Weights of a small transformer language model: 12 layers, 2983 steps.
Each number is 500 + 40 x the weight over its row's rms, rounded and kept within 0 to 999. Layers, rows and columns count from 0. Numbers have three digits each. The size before them is the row's rms in percent of the matrix's.

# layer 5 attention query, 128x128, rms 0.0414, rows 0-10, columns 0-127
101:518489507538492464489555544562483539464475557487500473538591489516464501551468504541520477500520425516544478495476495582515512415440562508463580515459514485479450478538512524428521534551529544525453469450509540442448474523536494458510544616588519490457533482497460469484514461495484520480545481488578474572444562463467451459434489543532466511462513516576478550488469523574456484526483
090:457482479615500563433500486533533519571505542497437484516520521502465468530491475433474479485548584494509434471447496528538541534521468531489493477514470541524486511497549501550511438533532457461466478441560538489492459483482508463517477473503428575466446517561481533527558516511467467519511440514487525499547481535516468431515487464435509518533422487550486605580538599463531546523434
089:482496479599469493496494443494489477527523524464466490550491520472487476485488565516510514501594583506530508538455573572505441459512486569471496489539502510502464521494423496513479494422407449507536507509577514507502474464457512479566550517523481546461498501549501465432476482537486497466433564461539545542492487430491548534562474510468519529480476535533469611438496570426504589517485
079:504495521515508491540527535518522548469457482483513458466543501491468489561446491502499483498524472519579539489454491493444520497523564571434492463488477485473435538553515519601490476549451533496541507505513574452558502500529469460572550474460551447443514485491485528493432355469572514446517496576568427459538480441455484523543515506427561468498495484507516563507432496531499548511497
097:410479490479430469586455468486540503523484568453452548518508480486505490586455560511517489591441495474531515529566458534543461495507539461547558457487476556451441518522468491468542528487497464414465463495575493551511516469547573525525488483484454429479450489452481478511491536468600439522493495497481569492551473509497540477469505549429506475516566542540471530440469502558502484470494
091:530533482495517500527489550499511528483506479492473561577476439494491537494489449471423482470482492459500520491519540503450566413423549544513529590427467513539490452523512547541558521516530491521496549496510514473506513556447486439542518531462496567510539423482488530520438491472462513458510589463568478481446498498477459398518516445534528570488534581527517468513453374484476491537502
087:485438520426508475549488486542483512513549465543470472455527532531457487572600519541540513511519552514448469474519573469484569503449455595531431496474510428553508474500443523501545498470509556511451531477531471449477496480474435524449481474455467507432508484544490534475526517512441480438491419481506481511536535539493421568573546506562491518491496542513451569479521491615510514480525
097:500516526501517466505538501468565505537448487509547536551468423521463502446506556548536517505501513540515524504478559372446475495535485534498448532576514501572483512501491463448530533494499540486499486524420437539495501546487528482522526539501480404532583561486458579473519430422514444489490471511421567479544488493502455603483501478520492476491529466461489433489552495489464418472456
084:555592550461540525465517468568455502525520484505519508402511549498507477476486600605537512523458506483495506569481507506517452453521526519480538432477506518497547489480478498504437464476467417486556541489393495493442539472543489519530550507544417469466536470453482495530486530448547440493472451532498503525547497424479525530528530508476503481464544486454547501410507480386501513485490
095:437511482530580517501448520534485556437533418529531536467514510475505589474587513472502476489478466511530441488500460578475502505554432531479465442458501481528463466570532505405468475464585564372486549484529506517508477510450464481516481536435483516510470542466489520475416507521421490508551454527512471465480558529477480566484529468485499557460467508457521516481560463486503531470531
102:516506506524558471445482455526523483493460549474506520555478442497420508469502479443532523549523499515494485530523517543510487405474525542524463475425481513505469451529543564508538472571421442517434514484461580491516524549474554529501528542519471464515459546504467556493570498573492525493558508500581518551388493522507484499519555460533583549481432559473439519448584502477512479506457
# layer 5 attention key, 128x128, rms 0.0415, rows 0-10, columns 0-127
101:527462446512470472508469513594545541513463498534533566567468481542438528445487537510464477485531509449474537504433479496505495441497467530476496498480489482505487419521554538538516456537514549515500476526474527509551433557573559483471512555476541504403559483526496498468547486438508517492553541448561489507390522502472504453588487482510480468570529487510487549493556431418584525554508
090:518496491508511510546600474507526514499454495497465549494487422479458528461538495436585513365472507578572546476509510541516505470542472510486538491508438466564486473427574564459497481464515544510521554454504557552568558454492482462488513524491532546499470539495536465463527474482489454529509540495416561522548540517519552456489550546572408506505487507439511514458499530466503526467468
088:529486481492478526542542455488416501492469498551522507513486510492531428481440479426511403414581505530529516533514529546488451440506556504486472536511457494516507487463507476558465461561468523497562536448502485527544543419462579498459463494544530526494496597489559508452572465508508576485494459589512552485480469567542591505610510516480479478482495504527497489474510504479492497568483
081:473470488502494551507545574527571538503484510420474537522525514511492449459461502448450482465583490502546478489476507503541516499492546536498511568498437505605464544585477537511522488566469516496485478499437506430518469516522507512404541610480519495449486464486510506421475436504452530484496527515591504505460531543509474454487558439519467512539447479451449533486527547525439560554561
098:467421465542455516524473471565497461477508591490441448484446454536499481477505418484444515554552557509483485440519461532505510572529490483457515532482531601492450449501583483445531423493473440491505476434502538461468478483562525569513502465528467527496527553420533481515529541534495527483469469475498544491535500523484536444494505541451441489519535502616461461537428520511492551522463
097:489598542468421457498540562461537567532424495474532510505509538537510528526530471516469471460445512510481506492497527525514442501448521493471444558543585434484489473527485520479458527458557541458562479512540466571516492519464472520454488539455574415484560506496438517482508547520547490471583532503556529575414497493469415463549497461563543495523505520523484491436570477500461477476485
083:581506539475433538452408494494491485478526439522515534464524483497613507419557495566586512404520505515549549480512487479516504534507480562550477472491445448523553526503459537564466506475474546479466513580458515513517472448465543471557472499506531538578475441519470445555469518428533513525511485462480556557530504441510528472482519493510479432553453527530499520503448533488467524467566
098:468534529475485564557450524521486501488515486534487556465501568531503474543439555547531508551501482491460541441550525462530532514419557497495562458541554488505464478516441477498512581507470514431544520528485448430406462510599550491529486464495503423551474475520479462501496438516492467487448457560476550494552489492435446547490455512438463503520530517479463515539551535537452446456409
084:489499588509472482411517486499454448468514506577484501475545579522528490493484471461416471480444534452513497553511501566493440426485509461518550561459499484499463580557547491494492428558472458529517528498476477463481467516543502512478521446588480499474531484484482505485500474456451537561463451524484510482513444393539515582495515560414518583489529508473528582467506475507494526568483
093:476514499543483544481428530433484527503556440493516541451551530451545531447522420548512544467508494503468502534516503519470553515545525498544463540527536426534503450505545526439477510540502514496529503543507479527455457523401444517511509485496473505446480551532619439474521509448533464477461483493457580498518519508512483581476550478525497479555520465400473501485507469479507388522608
108:518482552551497496571485510448480509499417487512548502479433485521522532515595506504530543466462506497498527477499532401481476447495445519489482478498448503566490484555468562493493443491503469497508589514539474548485499517430502439521472492492495448503519539481534478560526514491532474503516498524528556551441523558530462507575446473541477536575409573497434543458566482432575547530410